config.toml
head_dim = 32
hidden_act = "swiglu"
norm_place = "pre"
tie_word_embeddings = false
optimizer = "soap_variant"
beta2 = 0.99
lr_head = 0.00714
max_grad_norm = 2.0
warmup_steps = 200
decay_shape = "linear"
max_seq_len = 1024
doc_mask = true
train_tokens = 160500000
Each number is 128 + 24 x the weight over its row's rms, rounded and kept within 0 to 255. Layers, rows and columns count from 0. Numbers have three digits each. The size before them is the row's rms in percent of the matrix's.

# layer 4 MLP gate, 704x256, rms 0.0921, rows 395-431, columns 128-255
106:147158102148102184142118110117111112104083156103103157162099124162122097153136095106097177120158109167097131108160165149117124131166174130131142169170112143140118097175135138120121134111143139141139147142133157140145118146068132138133122097119170128112147145125104118160136140127131119134140128130146149133103119098091108106122139133110140087110116178133118103104154181160170087105132
106:125151084122154094110129129163147172099115098116126143133135147162155184170108119168109145139124142147125131102111132138120094125142105148135103104119126171169139142173095133122166116133102127134162156090136189169092143129127133141131084114130108119110119145139137109177088140103150130117137139144072140181111134141150126113115136131134138158127111138152142105151153101105100116139125
100:139105106112091112162153131092129138171097148084104155130154126156167121133145131111123119143112092140122157120098107143065113122142140118129134131133095162159130145138146162134107158124131125095104145143132113115160118107124152103157065132126149093118063135161132156096129149148145133173090135118162126076100110134095135138187109179131104124127137188123096157114140120158142111133141
095:142085165162154130112125151131141100100177135117124153114107094114124087136154133111119112101114156098143137134136127151138098107137113151140094120130108118121129081136152127152130174141114127178143185097128173137093135132132106143104096158115146125150124131143129077151147127130141140135146150150146164089082149125164117078139134118131132133157145168121105117139123086149126138138117
111:124136145109145084143090141114186120110143132126137140132126080170120133183159132123149117132160158108171144153149087104097120141149115143127134143126076119139161114138160133135157121115139111148145142144115121149161083115149138136155069181144111144159144122127147107122164135135113132132136147124153163075143141079113132154129152114125113104153135100145133142089135123187133162102132
098:134110106111100136108135124152153132101136123128136148120129132124146132169087104145094130136123140119164136124143127152063143163128100119112124154121072113127116152123164104162145191147129140141120102104136134116163138119093094110152111127103141125181091139126159144137130140161142133127141171107121132104110118107093158161160163106118192153107133180113122129131200153121106142104148
094:083116144109137152085093114115129127100156085138117169141092114101125103109087109084121185129160105106121113123124147090122102132187123112122134150114130140091134109143109166142126153087117140131106128105138141083156095129128124128126104149163109118127124110140115121130095082137089105153096099121114114185148120156164094131119088184116111126104157122125123153114109140163107132120122
097:100090137141129158150124145163137119112148154171121162125135126126163127115113106177113171105116182141094142113134119116109135126128134187100123082161127106138144114131134146134137148153153163127148139136133100151121130119139112126120131132129130185152122106118123133121096109167099144140132112114145128136133143155170168119104121128136140108109156134113120080172109111152070103147149
104:096083151141118101126117135147102105111170139102138082129141164131158141097141130122136123112113092140153114085108124133131115135145102113152140078138144122115133099101134119145120119153153082145156166145134104159136167134144129101130156147110133179111166118159109121106158129164108145148156129110106127127153123093153149141112092178131084134129125142118123114136159146139143120150174
095:124156153114130079171102114134115081154145110136105110149099118146102143143079120117173095156129157102147176101160120132120086139097116135116115108146090131071107145147144133152134140129063100108138087131112106141093124110134107148084160156096120181063114124155118111133117130090097105143131085097108136132100114173117128187083142098136104144152152117125135114147122128138119110144148
105:130144152104164127098123102115107125134117112165092131143101091142139108135127125145134067153114147106112105143140155154149151107124148146180142155135119112086113092144103143129097147105131130117091169135138138167115149121146118107168109164141137121093112103126166170116093105116145085103118113121116180121090096157136150162128150145148158158096108136123169134099108119111146118108117
101:158154118113147140134133113116121127112130100115109095135131112116152123096124160151153138121133132163123113121168128136121154171109083135132159147147109164115126091137060090095135096114126128130142151130141126141166144100106114156131101090125130207104135111156139121187140117126117100128110111085115155154081088095134107145088132139144086108119124130130156143154148151108084132139091
090:112151106105136119132140141121113121108174169117139093095143135108160086140142111151124141116148076144144124140076117122145118112104173094152076124126152128118117122103135126142101141127128121133116116122128157078109139093115115155100102105128151076120088130106136146113117178098143137115100109137178152166190136160135101107129106099120155123175114156133166150103096125182145115159121
094:103151111091143135109128161138132114082166102154147113130093191119114166115132147144127153135088145102104101119116097173166137148125111114156125073123099100125136157116126127119124155199116144134108123120158101120131153116157153120120161124140145116170143123144121122117146118115124133130157157155153112139106159112091113086115117132170148123143134123097121146149123104154128148154172
110:153150181098132137160068082137111148124098148121138142126090107147101107104179123114118122148175109121129160115089147091141119101133119152120135162139124172145122125174124132109147158069107174104109165148152130161140142139115144149156138154156128113099100126126125172107123099115114131127154140128120115138142116123156116116123140106159099142150121086129122159109132143114138154101171
087:162152143081106124165165110122157095162125128129157123129074106133128112134132138182133150205138127159150166101182126128075141138131109127114133073107167110100131107154155127124154128134135133106117134180140090131116118142134116148125112164102104117080106148157113117103135111114122107139145077105124167152116117100114133146148133123162141110162135114143096166157083109138146119147140
100:116135111122090127142117133115169104170139104109114116130136097151130116112099153121130132098128135167134205146193148110121127128105098116179117118114120141107135108104094167103135088148126148141145150120135114137191120123157134087183154139115115123147075106137155095127102126107132138135134081090142108073146129187120167132121123108153101164144135109114138094133173116120147119105129
096:137140111160166142103168132183103141122141125089143143134122111096150117140121098149159168160133129152132104134116151121168138110200118144133115132144122153149148121106131096109144104118129119082081114117096143084080129185138077152100093171144121116138155085107141113171140135097121084105138153085142136115112126079104120118104137153126105117137111102125160125139145109118130132121144
101:124110131128144130135141156106136150154163115108125159089131144071110122163115132131137137125110092079153131149111163153138141160129099160148139122136085126108132151150091134109125137127151125122139136125147158158110130150047173116091149143122122141069098153169122133118118135146135128127151116090135136145129121130129120121132133113139111131146086111137104139130118084102150142115181
094:156088115135145134116154110139123127157118119156125153067152109127129148087125108121152133127137109147158134148096108165177126102133159171157141155114107142156092082122100144111138128147104161142099128151131120141111152167147156109135106072108147109129112127159156144128116135100121137139120095174154106113152170137117132146115124140125152100129145139147110099161119101139121139085116
095:104097100064099162141144119139122158105108157154133109129126127108118133140139140110157112109097137142116148094165167147101141150065125087115095116116081123117155122089129113119130149104127130131189137166117069119160074140133149129137126120103124155103104144132105133160139153154143074160111184139104133159122129098148080143119146161159096109131096108129114126150125151142127112156165
093:126098142132165154141132135143105172069140110136152169128128092119171121110091154112109104160158092178146148119121123158103120144111091123120159136169110151119145125151148127133127089122094118155120116107141103093107147115128136143152078096177157079125151142106123109171083144145165129120109149126145119156153156131135150145145093170083161099129118145140082097132132111128135148137138
099:135107138132096115106113142122112134139122129137110085165129120164111130163128112101106089144140130101112134173129152117115141126111124125137118124090128072136108126133147097163153120135105107119120167114118160141102081123141096117203117105099127128113123110152147161142167119095170152110157164100100157111136167075092130152174123133101093125155078106124118115129099127121123135124134
095:133091113112098139138155082116154153132120121095134119139142126172130113103082122113183103142130129192135101177081136137098113136149096125139139092095127105114116125146106107118119168126118119133119107118103135150128118150121122098168127081151161073177150136138095120115135148127140140136157126104129171119096162127136129132091068123204137148143135138118130099110119098113149144120146
104:164109138108126128116136127142137161121176121123124114145103148133075064126162124152119118105185102191099137132125115149153122160148150197118158127146122118135117143149103108149143146104103076089122103112118141100148086159121135148139089148137148116151159134179104097161122131093147168113134121128123085149123122101099162133158164137155108107122117111103099132110136138112072145120117
093:132121157117096144154164109114165079114153138133125126162124097143104091107152148128128145148137127109136098108147132134163087100115115181096122117090128126102125133137117143154138119106122113135077160148186132133108077134073146098099126121103111159114124120121118157091142105121091112117159072164151195156137126140138109125110129116166140111150128134169114143117094117096140151136154
104:114135135154114140083101068145072159127115123113104158121134170095117110094126116104106142132158113200127128153155136158148152120176103094166130149135126124121103110161120103121098131097135143127144082127090162102163155147127114101116120098108150123114147066096125114181125090117114141135137121122139091156095148126146105153101129193126119123174131142127105118124111135103117138107089
093:110157113118090079176126145152152140145152117135182133112111116106146160124150077108159131166099101143165164116161139121101150104163120147143129111143162132153136147122124094137139153149106152127172106116117080146146108083141166157135142181122152107098148144172128100101157095120105088137145116147104133110149138150128156135118149161147111174137113143134182135128096146140108120110142
104:133154107087146118081116145099138120095128131119132148127159121121102123147135104170112112147167130159131130130147136171130101156095104168124121106097106102143110150125132140139155122107098127147157066136143106096161084124120147103144137136101123112149129095120148129161103139107141114146150155179131104126136101098102118124110131091137121145124162136132123116112152124130111139071173
103:158081141149096121168180180135098155128091148136128135165138123121117132082138150142094107116127106084106144144118161119115114118142094108154138133152112173147135148182136114137096090150137175128135142144129119134089130135134105148108101162113149115087106166127153138155119130105193165136141126093148128121133105148175162143137097102139105109160117103110113102140145145114104126122119
105:128107094136106120104142108116157124156163164133134109137174098142132076184162110133180131106159187141148114106152126125114136136108116122145102101096110115162124147147086111100093131088139121127095144127148134125143067164141107116129116153109125132094166113177150162139158109164092108137145146120145129108090134151135142099131142123128134134163101121131132131159137101166129149151109
088:159148107120117092106133105101129119131104131131149103144102141102107180152135138145096150172109146131141136150169086103133123151140132159111132116130133126129155114140147132146186146104133122154136132143187124098117153166150116126111102171124092131123126129147149131127154108099120149132115149122182093142065180132163095140128095071146140139126127155159115117137110099167134127108129
098:092148116115148134146094099129096151114125126119073136118144139140131108174150129122137124143105121143135100132152132132133115113121104151140135105119124125129105173143116123116135134144139153151171160116137117136146132127115109102156132199119100112150172116110134103143099137121174115118170106133127128114160104158139112129129121141141163153160151147083150100125099123109113127160131
105:133197117152151140120096123087114101060188131132140097128072141131160125113126139153106153129176080090102133140124126169170144113149205156135091145134112140182113104155108118137127110121134142098152116114114093113180151132133106140126130176137121109075142145127126112160114126150127151135162121192108144092126128111126148097116161127143087133093134156109107116116126121085105123144116
101:132120129156142127072112116157123158091109101115143127117145129111145128118124153144097122125127094121150142117112140164159157103139142140097129142141133123139160113111129148109130111119127173057140119148132109113129154130085080123130091142108104116114134139122131165123154122105103129153165094122150098155124155115096155130150140131139158106093144114112188125125165092108149099137127
101:133161081132141125137125099099101091123129159109133110152134117156159072157112133109136113165158119137172125107117091104134129138096131121135090133113141154187134129159120174095142133140111106093138075123089106096157147110139134120114145108118091157146136120081127117127090105102109129171128116115167158127144114140126136121125139090169152150115140161100135123164171110212138080137133
108:102100114157132106086123132173108153141104150143151156129133157098127131170063109103098117152161124131128132151087120106107121133087091157176124166147118135156157161135128120103177149117114141131111123116121118155129168153144089099131130143150129124108095127152136151157134117144132118119137134102124143150154148158163124093126122103123102159147087149107162121116156118146115159137155
# layer 4 MLP up, 704x256, rms 0.0917, rows 395-430, columns 128-255
106:135184155120124087110153085144111216135135097119127148101148132119165170090101126116184135187147120134177128109156132137129142105135159142138135140107164141145152143134091130120126147124102116118126149141142101124110134130146151152117104152119109150124076108111159098126155127071149123074167146129117088146077116146146162168151121120157125153127157107121139124178121068142105177100108
098:166166158059118117112129152127164089108146096137121094147125152122121126133159133142163102135094111096133113160082155150140172139082118144148113144139131086138107079122116143121138141119148131119111095110111132110152066114105137147116117065123129161101078121078141139144134090115136130148142163130141128123085147196159092160100139104125135084114144091139119114131149159130132098132190
101:135140132103175153091169104091147089122082129107094185143113091186116103089137125158120081140160118128141141165128160140148113137133120206089157136114117120178073143135167126121128147138139151155134099147156165108116136140137132131169120109136112154085145146095135131121158160109151117142129137164137102143079181133122148147130098129097137131124144137113128099136145125131120151129093
101:165059139154110158142136094143122118131184137105096087095144134155118125140112149061153096138117137108134127153136109178133120106141149154122065142153130112136130067146152143133145141108100075167123129115148123166146124132110095102130070133106155129155093140106129088130142086101126138124159163130132102116098158154152130093120132094120109124094104156163102134148108092105114117084062
106:128104127109116110131124118130123140098096139110116091152163107130132119097118100139163160124077194198128122152105096124117145128187120106108118122095138132152165152135117111106125123106126153109121122133138159095114136090197092124107122148116129097136114183096138106136139127097113121163148115144098116125154131101153124167097159116142151200098126126103118109126133128159122130100107
100:167081137096151143120164179125166160121106192130072105159128130146117137185104117092136117123118113092112115155114137099138095175148143138091106129132103113108099162150154153161139163131157132112120140137127163120125129170108113154116140133144111081122117145138137119118128166121170109133150187125124140151131127119136162128137152148086123147137114149096099155124146145085151156139079
095:140095140080080158129084121082128143136153112128106166153110100092186131103101135068113142092125121108133123113166142068159127119130141130134096137133126182115167108170099133141121127125102144126128133119173141131099101142083098106143134145114109158088143117113129121177089139161141092120121119131132153134079123110140106119109111183088126125126178153108113139128111110111115133145142
095:154149091114112070102154133116113149123101137077146110141121109121110133134133143097147083133152099114140126119150152132159105142112121076147110169120112128101116146135147129116125121122111088145113121147126159118127124133144138144123130133153150081113126162167129140124133139073154117123118125146125150110114107096081060125144151093147121139144116112110132199080143153129142132104086
101:159121147120106078136132091102128172156145132094153143140139148090078133137139094123174128131124142144132160129078111129120112106176101125122158159124170143118103118132128141107133113139109189099118147148177123122098099162116138168086115149142117147161110096095113161097121116131090137139137113121096127159117148082118165141139122122171147175147109123144109153130146127159107133114182
095:143116153132118103162113118106154101190126109161090129170136110123100130117135113120106096155116146112107152117121152111136102130129119122113115114144080162104118129108139155149166111134072097095130052146115141146136103144084086137089140151093107171069098134178111114115150115123120085149151108138129104113135099162093134176103109108144135130143169161119154112154127126121113157141183
096:116071101158148145133109102136148120143106161143127115122096129154101138112148110133156128108126150183154107117085096133096111112134124123153120145163093137138102132092120087118116151124120118134093188116136076131104120117066098191120101095154138116138140121135091086149127185092131142111126167133139126132108158111151112145131162136122153128128103094149143145134147090107131090131142
114:096090155117147185154154120129106131115138127131165133100121123137138106097150127162130114127119120137139109083125124082152160112130120132076162124160164140114128097159144097128149108123118115088132162090143132107134112119167109146116110147143135093094183134108084120138114096107114130094127136135101092140123087169153168174105111124204146154167139139120183153136124138081112137147145
092:124161134094132126154146145125110150132100179135134112115113129158102093157117100101170118106116086171135082095147094102149127111106169128123124144143172087123084106145103128102117126104144129131124104130114127109120136135096148134109150151157138142146088158124129112121120156138104132139109135164137180159137142092084131144145097115128133130116096184113105133096109169109116109141140
096:165144092120114138150127080102089114137107122130103178131131107102109135197136099131142183125142140125128161082104128151116148120111141120130081146138119117126148140143153135158151114133116137141110144128162095104112182107177119120100138151102152106102133110167137102100104110119126141149145137125176062152152106152131161103146114155125091093172122180101146135145183077090148127141141
112:102071123126112120133157147115112126125149110129132139139147092121146095161126104147178156079152135145134106123167086116135126145130137128172133101105156132116140145080083122146108119115117126111131098108136088123095130075126127136121134146084117155116123144151142094121150113113104134092123148122132150092088125183127106158138108150107149113147112091149122113142146131125093089148113
089:176098113141088108116108111131111129107135146151133144136107131163136134151135147095102084175156097101148137112104131121131095144108169131146120149129135178113111095128159123118118122150133147110129124127148126091108125144147122139140084128105114108063153145129119156129145137115161157118096113166103108121106145096139191095138087126099129120148156145116103119137167147148108132124144
108:122119107109105126144121144121153121165134113111110132114093104163133074113093175135124146116143131144119185173156118103149145125154125115181131118099133137097139126096124163101129068107137145130141128139139084136137160125163149087181155106084107101153089132121154129125112142127120120116153112125126119060164134156118153139132110113111110145117125130137116075116145137122122127095133
107:159149149133132174125092136079124152200115156111135108109119130083165109084146155119118072195120147129167137111116107123115134146123152148111140150128120102083129148093146121144118100150135105137152171164153095126160134138126099149186138178135152137099156133109165161118168127157097128113126101131136153105116112106169093133099123152167094137139109128087154151116137145158089143119154
099:154128126085115139155139127126142170127077081130082135114111118160148121122123124147091103107087103118124154091138174161139157099082104079103113080148136156149105097143119118163094121116153113149131159134120133108163092076114105163113119099124137083130127145172106150146170147128138119140134125126113130133133123093085127119155140144147108170101139170123096130106121131118176115139153
091:092101117158138122115140107113165104149108084148146126089130113103170109114148160084074111137119137120120124179093106125126144075109139134136129130127161106139153076163160130113156172137157172100136116106142130162115143124126135184113106137164153116112107134155144126136083126162122112139112128145134112139139105106093133093117094130155123086124157151161149131125119129180112154097095
100:100074128069133178167161132119134160121144126113129115116111132084130133165162156135147142152111107120121159106148151158103155193114125082089123090075090100128152161094130142114131152158107156121150135148095112127132119117160170138136145087126114114114105098130141142121146137113117079124145180169106128143115116141128125145134132133136113140142077138138139121142151119139129121164162
094:135112125112142180088106161085121128127137185141155158155123083160114153149147129138134096161058125132107132110160149152108139146146155169163147118166093118054148128161139124132139091131140142133117124145110151121139132159108128157107119103115159085096065127126144123133116160127150136166166114135112129137154171098168130137140099140111116115154148122152126120145125145127151105091089
097:127141130119124110142146109134136160109174109106135128100111118124177092173162135149056137135092122113099110148113116095143104102121131147168146151153134134144115175133143115118145098149128114115142119083135140162157134152102125116114105116123114149109122118089119149147148129136129140146117154123150107154123106151109166141112118130115139115110121108102142131111108118129162145142168
094:135158136095136155141147154100058087150172109129115133151125119103139146135177163162095143124113122076136172131177080148129102117151137167113115154130136141130138123152098158140135093126137146139125126156159085116156129107122151127130155145094157168133110122148148165125104104132102104113123139127129090131153095147131146121130160121118079127112105113146147139146096117145097125110116
108:116130124162142167070134142145160103150124126119140148121156118113189165125129103139112123124128149160116095108139108112134146132075142106123140117143088098127111158105138126097129138119100124139151060103081140172113167115159130120066129115116087121154136119113148147161121119159131091151152113129132169141136106124135129131105141089104125139113130147168118137140131134119129123113141
092:141150117127094154092122155150103144121103162106152079156120109101102117168102105139095168149142148110171128107115134092071122103064150109159137136152160108161109159109154115112131153146118147112123129143084181097133156133124134139115138150152131129104095148095104129100119111143125168137167113123054122150134127144165176165127122128100121156141109109080146128135131158146124160087120
108:165146112114122112103141108182109117156101138135106162116115156147106126110127129138100137128131133129115108144180155136131123130147092086134109164138166135137100153145102119107110156107144141074094160146127159140100130134116133136102132143107125136127113144123131083179134162103136126121095134124131093172126156122130111090149113155122078168161127161145148135163109121179114151126154
090:135162138152119106144125188126104153100111129105123153101105132089184167117135089125163111156129097103122137123134126084137106144162126082136144102133147148110113146091128129165120130163115139133156131132091124145167117154124107200103127141127122105104103093116119114095178119136138115108141121138112130086160125129098106156129114124166143135143155113155196129095133120131149114137131
108:115102131106156114117132158129144129126136154133094139114136099130094094098088123108110125154147139095111125171157064180126127148112125185135091145193145140096101153136130097134128128115137132168080128111137162140103127149092114096118139095137092113139112131144135141134176109134140115129200145122148125159121135089095130110127197097106122163128109135118141124103084166112109140147149
100:120133101112148145123123106144112141140120169148146132127144143137136120141170111139142100143113088147148113134090089134160142167134145117133152120188113164140136131118112065093147139132141097128109083069145144108161088133188148134121150139144139125139113124128122158101108136167109142133132096154096109170087140117159117163121113099134127131128125162135161126133131189198160127141122
107:143126107154119113108118101127168132125153163158127143147140133115150125164093139094115183141157143134159064121181114155132154148123085146139125129158098128157107169153111090112116131091138083117121136127167182127159120172142150091144121157136119114161110127180147110126154131115105110125149168104129136143111136143141075120117132100132143154110136153139106117173127120138124130140136
095:145172107085155125134139135165147145171153130129155130118106130117129140093125092121158139110139130108146149160122132100114158095136113097143084085107098142138128149153109115117107158164140159140132069105083111105126117076165135140140161059104142077144116139118139157129115115125130140127126104104082144122140126112133127099108174113108118104126104160106126138111142093114136115148141
094:115117092086126117111147134100192142114151166149145114153116111122146101125079139121083165120106109072133113138139109108091147150127152084102118109105167137106134115078136148117131135139123088134086123081089111108148146103154123134101168106128111113101098143137134185091133118126136143144131114092149118137107154135124150192121125096094147125115128076157158118144127147146123119120111
101:140104156089129139184158107170142118127129121142124118129088095113123130116112154151146111129163143129167162143181089126157118164135097150082122064162165149143120138128134096128141157089126162101110162093170128142149123130129113121142113107115121139132115093122160114124107162124138112106119149095153096114145147134115141104141174134140116134157110103113123135143132136132103128101159
095:121132123091123138113149109116113112173097115121142111164151150128120147153135113121153110150138143164145134113169126120131120134061121147157147141121149106074129106116145132164128128142102145130112130107135117157098150111144092095110145116140114157158131111104138147076098119139150173080121165104133146118119167127148070067153094099174085117132150147104175158121128099124128068147103
096:114146150143087129154100162168157154145111118113097167112149145083134179129132100083125138092130120171117168120141123138125157085109137080111140128156101129141132116147133063141128134190098140135145159150151135108126126117112091158111132146112159117110114103140136117148127148094126133144127132142106141109095084133129154140100061141099145100184147133162114143140072119069142138156175
# layer 4 MLP down (transposed), 704x256, rms 0.0897, rows 395-430, columns 128-255
102:089139131092078078081156126128088144091165086159125094131101103115120161123129149112112171140100147169184160138115151130115151091136134155133142126084124090135140121109113148130106086141132094108085145116111085149119129124151120131143139175116122113105102116109114123146099134124124125084088129173154161129136170085155101133091122114121132122127139092140107109164120096167118122161091
105:103139143138098127112103112134088067115121127144122102114165144140138136100091123120108172114130130140088126156119082132126135144111143131100131163105108094133140138054179108148165129100129131095083146131115112129115106164145139111134133144126166152136119154133150125124144111138144126136126151101162135094159101153177102106171123101129109157157178104154109166106097107122128145134134
103:145111125100099103126153135134165109108078156124118088141086105111158122142088124140097122135114148153116149109147122115109138095104108126168160132107123120212142139121158097143140134120128161103157094150123160108124138106108099134154115122120117105092099098120063143128123105077140138163160099134129084143107176117146160126112121151144156124141118170128112092114150148136141139094157
094:172065151119122136161140110123108121108132139080124145067130069116135126208106165129121109135104160094164086117136125107096167123113140157164130082139143132132132086125089091144121170138144137109143112110125173134108117111152161140127154123131141164146114150119129092156108147147084127120102144136153132113126157162155131116132116175095150104122100119139106164157132120117121112146140
113:104116148112119151096111101121109101141134143116102161144134144090124118107109121128162097134098111166145130118137127176117108160145120119129096115102069114127126117121172119121160120159146106119147131111148126134150184130137118124131115163106131133112109051131160159098154098087162112123170160147160115135130138079135098112137117155134160104132089132110117134144150144102149132139125
104:174130180118166139119154143133115137164131143088099152162120110153165093092142079115093128144108147183136116102160157136124151168103121128109168100109089132111124163170102112127176135141108142111110132118113174123195144154091138158131168140119137133105131138108135118080119131169093105143125132155099127102132178127133132138131123120147165092126113129130137123114114119170152127130114
096:138122123114137152092147142132130119124118113180084120122101119116124150163114163124097111148159126130125109095096108153147144154112128102130108125134165080149161087109141182199133137120054184162124120127123127129153097119079169124110129124117098127132111132120135129152101144112136107119148072125147106099113134109160150121175146168075143122111148119111107166097114141147133141144078
093:106119142159139092140147118166104138124138135105156117137111127099134123022138094144119097117130115093168145130169125116129090126150126121134134127131123162119100133121145120110238154107126071154171092145120128139123121153138153120165076133164116078109128120163203130134124131128124117117115125133086135102088097099126089129103127103142127146160102113122121173108152155137165096134116
107:158091098185101130131121129112097128086133124138121178109139124132101142137138095142160149118128158145069134121087141109104135156090115094097131126099138155081080108139165136126121111072121113145129137137137115166102135092129087121070130105128089202176144133154156134122098164158123120116124106146102170146130090107150139133085121147157113122097101145092089167151138153139123163106105
090:148119124128141146143150138164132138118148146082113090114125100151123134190080144129158158107131119114151152108090123152112130137096104120155157101112143145121112172124116108151120125139159133109130128143131123157097139098100119163141102108123087110082149121102038137117103120142159106169089080142120126117118145161110149084101085145133146106130133146117180113110078115126100151146108
099:127090126127127117175115056109128129111161150137142121135145112142183117120120131156145165134132136112110151146137143084135110132110138162152140165132096103124112132127100100161149146164090165100107140126121075143141103129131108156132138126124106146144166167181155102131106158124132113082169151127120191163134137150124132110113152094123133104121117126171105099197172120112127111089117
111:060077141107127147096138105108071153145094139104115135077153114107171113143119132133118112126142110105141091115098118147137148161115141157089146127153114108106114120130145087122131133130116133144127134078101128119122104134134133180105146087153171138117147170110074138136117106116104172113105123127091136168105121087104142153088150120145115113119133140113153120095123094131161193155099
096:097130108148140123134099107115139144104120138107142107146138133116118093118137179119121111092112126105122150115125175118144129126142073120082147135140158083140183117132130117106120155125131123139120133142107155099104123131138115106127118136108123142148106137174102154151165090136104111160159156133170139124118112132109114142128100098120187143141173112114121126146159103075184102121180
094:135173115094119132166122152146131120119152091134108135154117141109133138197171176141148168143082151113123151096098143151111156115129151112153122125116131143131134146115109107146040147141114131125075108118146119086106135107138128154091172159133126124150139137176076141132085121126141100133168153148143111127116124104088115073165109110131138147114140154104142119149123113125116155108161
109:095137115145153115141114179121113166072170132103125116126102091111122131060149061137159087141096148130124117138152136122172090130124148109159133165139130122147159096143101117166171123159147146118144134107107142149142149126147118132137145138123133150139176115085077139142106117089105099071087119100160172153125099165126146147132140100143138131148087082109172123117137160129115156098134
088:120136146134140096089083144093141102078090110119135113172136138131108134164124091118151113142138134126108152112102123124091095133146117138145145115117121153160163128100142118122148122135150134131123118132135120102099107126124161128120128109115162088156148147105101123147120131124106141157088132119158108099153077155124135114153115124090127176106116123147135124109131135157118137143124
088:129128140107131123113117142137152151150157140125114163109109126144120037096114182085150123111157145145106111158094127100148130142128137156186156119096135113149143120133151128061144087090146145118124122145176085135114153078144135144133108153118103099136127128141179168135100138122118109104159098108112132120140145121097121129122122112094111162131139131147122113125143131121102112143144
108:134121137135118153109116129121113119154117190146125120135129158135142134047139186139107127117129122169140126126128145156134057146152151114075144151143106130128107112161135077133201152132165169154127133144092086152169117144127125116130114117147173145148143180135185118106135084156108125124120113121097151111112126104165130149130091139126116112097110110118103093133153151108135124143113
101:134160096118110102142111143131109105135093099134122130152100134086123154194150144107169170139099110131156128168136165118139118129128085144132106126154141106111131132131163115148130122095158128096151133080107146139156146163123120107150146163124104124089151108134108141107143142122160139134125150135145114136098141153110105137130122109140100122112053129125126102135180100074106114146106
093:135158147117111132142152129121137085156111131138108171143102143126102126082111169106156157125140093116103107129114095086089121137148097112138108099114101099130106123092125112144058144143143124139125137093101154152151126155107131162148087134134138104119154156138108100120163145143137129150141094153115105146137141131134150120120137118119134176127107104141166138117131133104099167138127
092:138104120115106139150144125120130105123132131148141139111094118057105150215106197137114153144135180155139171119158145121093154130109088104171117149123097103167150165113116131137071131103117089107139112116125124132113134137151147158155116111113141142142124117153111163162159128150093081163102136163109123112129165126114123138135131075134121153103122181122127120154180109117093117113131
099:111142128135143168138152150117117186058151127146140108163113105096162124203116108112145077139103113113142119117146116120091164115110102143136185151150136123116172122140132143126076120141115173180151147129113149112099133123118094160137088119107153131137162116121032144131126131106141119128087114140146142145127140125115115137128123145124126134131114127123121131126083118147150149115159
101:124082101136177092131162155119128130158113153146125125107137137131108162120093183121108154143110118122090133064154158122172157112107108104122109118144123125155129129099130165082139157160137175135163166129125108094116096103119156108122137136193157151175125147122119110124118148159084113146111123125131135100109154139145096117140141120158127112120157169152115115104175132152132126100131
095:119137124159129148139174103107125122142151120168135140150135138094168158133159084120150141132121151149127148150129108134110118140097167123164087165113143132086097107118139163111122117139152158124074136135165140121135120119103170111170154136114091164129107145148155141134156153125121131132085155115087173145164124130121134137150156130157109119120157146139134140098111108131094116126122
108:094147159094147129133104143132116137156163138088188143131134132097098134151172171121098130144123137167129172154167143158093166110126147120118145114092139125106130129107116103098064147127152126128143147117101121113161109145120139169101132111139176148152124087121120102127118113131146112106187106154138127085159090162083096103106149121148150126115105129145161132156120112156135122101128
093:124133146138151138102191153116072148105151135119127136097118135152120124111134133106156109116150132150120144143120151119114151090098129108160115169133162108118149126147125099152174120130145099119111128097100148121150160116144125117109076114127125121158141106125094114171154130120147124114148138142156107110159118135144115103182130099122145134149108086109113121104091147113091113120134
111:178144124097118131129150100125138149123161143152093140161097107129126162151122183124084135110121145102165104150102116164127089124151126078147135185140147120093124148104119145160131143119109133133072104145124095116158127144110101145112109168108159129148151116137064157127123150079136090141110153140165152141140098132141135101125146107159160086135137157158164148153160146082134144097140
090:117144149118124117134119099170139127164147153130117191090121159167101113150134109158121116145175121095139109180107106113095136137127144112137121108123099105096121111117145084103105168106107165144139116123138104160168124132118121150123162138156166154154117150132125100142135113085155127157151127139130119114139112179085132143160121151141147146116096160166184099096083108136114181128134
099:146168116116156157140103160147114124156142129165130172110113163128126137186146141122124150151155093145130094080125077151089108135151104079109118137101117149170137122171116134119095147162169140138140152096156136096141158106067138181166082112131126131098142111116138161126094089141165119144105133189085140141091169129147136089117155115157148122076119139157097106136164110118114131132071
099:098154133138150166128122149155131121106125125129115120123110130081123133157130084122094086110122129098105177096091139179120180140109117147166129132137102154203160139099132142123156123149185154107088149128134159110131097090121159137104146139135152137081169099142101090104107113150113096169136132143123137135103108097102120160150157158148134124150099130124116144122174171160110155119194
107:131145157125131167068144132149122153093166136119074129168138140112109114114109088114110143131164116128151118106131076126096141135126099172171107145116169147108125139141160132111180135119167109112151149122112133151150141112134112151134089152134133139118133102111150181155108150110167131128132106120143171180140122130128073123114140113163090133125108105118120110153106113135156110145133
088:106127135065135141153124107132122104149133095055127116124155126113129168104175078117147118101153138125097109151161112110141129107142121130095113131159111125067112126177108120132066100137117127072108122147083147106133138132162155100146125143145154106141107153171106134129144126116171086148134143146153121127139088131112158111126116132132138162168060150113162115114172126115148124112144
095:115135138101100112132092148112155112125124163142094095162131149117137118058125067111141157163122151118076114123109104139107132138164154118093128126118173153124120150110121102153098116091141144144120146143102101113120126145136125135122110124118179118090113114141128121129157144172144101111144132167175110122149140147113137108104166134187120148112109185123152101110124113169141103104160
106:120137149144126139105103092111108140113108123137120155110099146143114083132099094122122150139166133130114126128155121141130126142102169102151100142144140139107132158126062137161155141113140140071132115136113153156157136111093143115113096139122123132086178098112104136132140103137093118120115097140133107111094126104177114124155118127109162173142181160139093135137130126137142144145129
094:101151119102103157124132161139158105134104111139145132115139110077173130093143092126125103130152108126102151158131126151169153152121149145149123134118115119133157110059130163133128115083138159147101185133121141096107138143148126118192157088116150124077115116146124114140147114105083120147139078144156116092134086148107187105139163099138151170107126148137133100157157134164139109083126
098:164152097139102131133133157166149187143126128137105140095127128114169136112157098100123127111130153148129109149154121143148137129102129114097143165131119119125154079132150073155145160157152134139153170125133144151116135097102143143136142137153128142122121110137125113140157147146143135145151149121126190104109124103155159147116142097106141108118154104139139158083133137099151186135109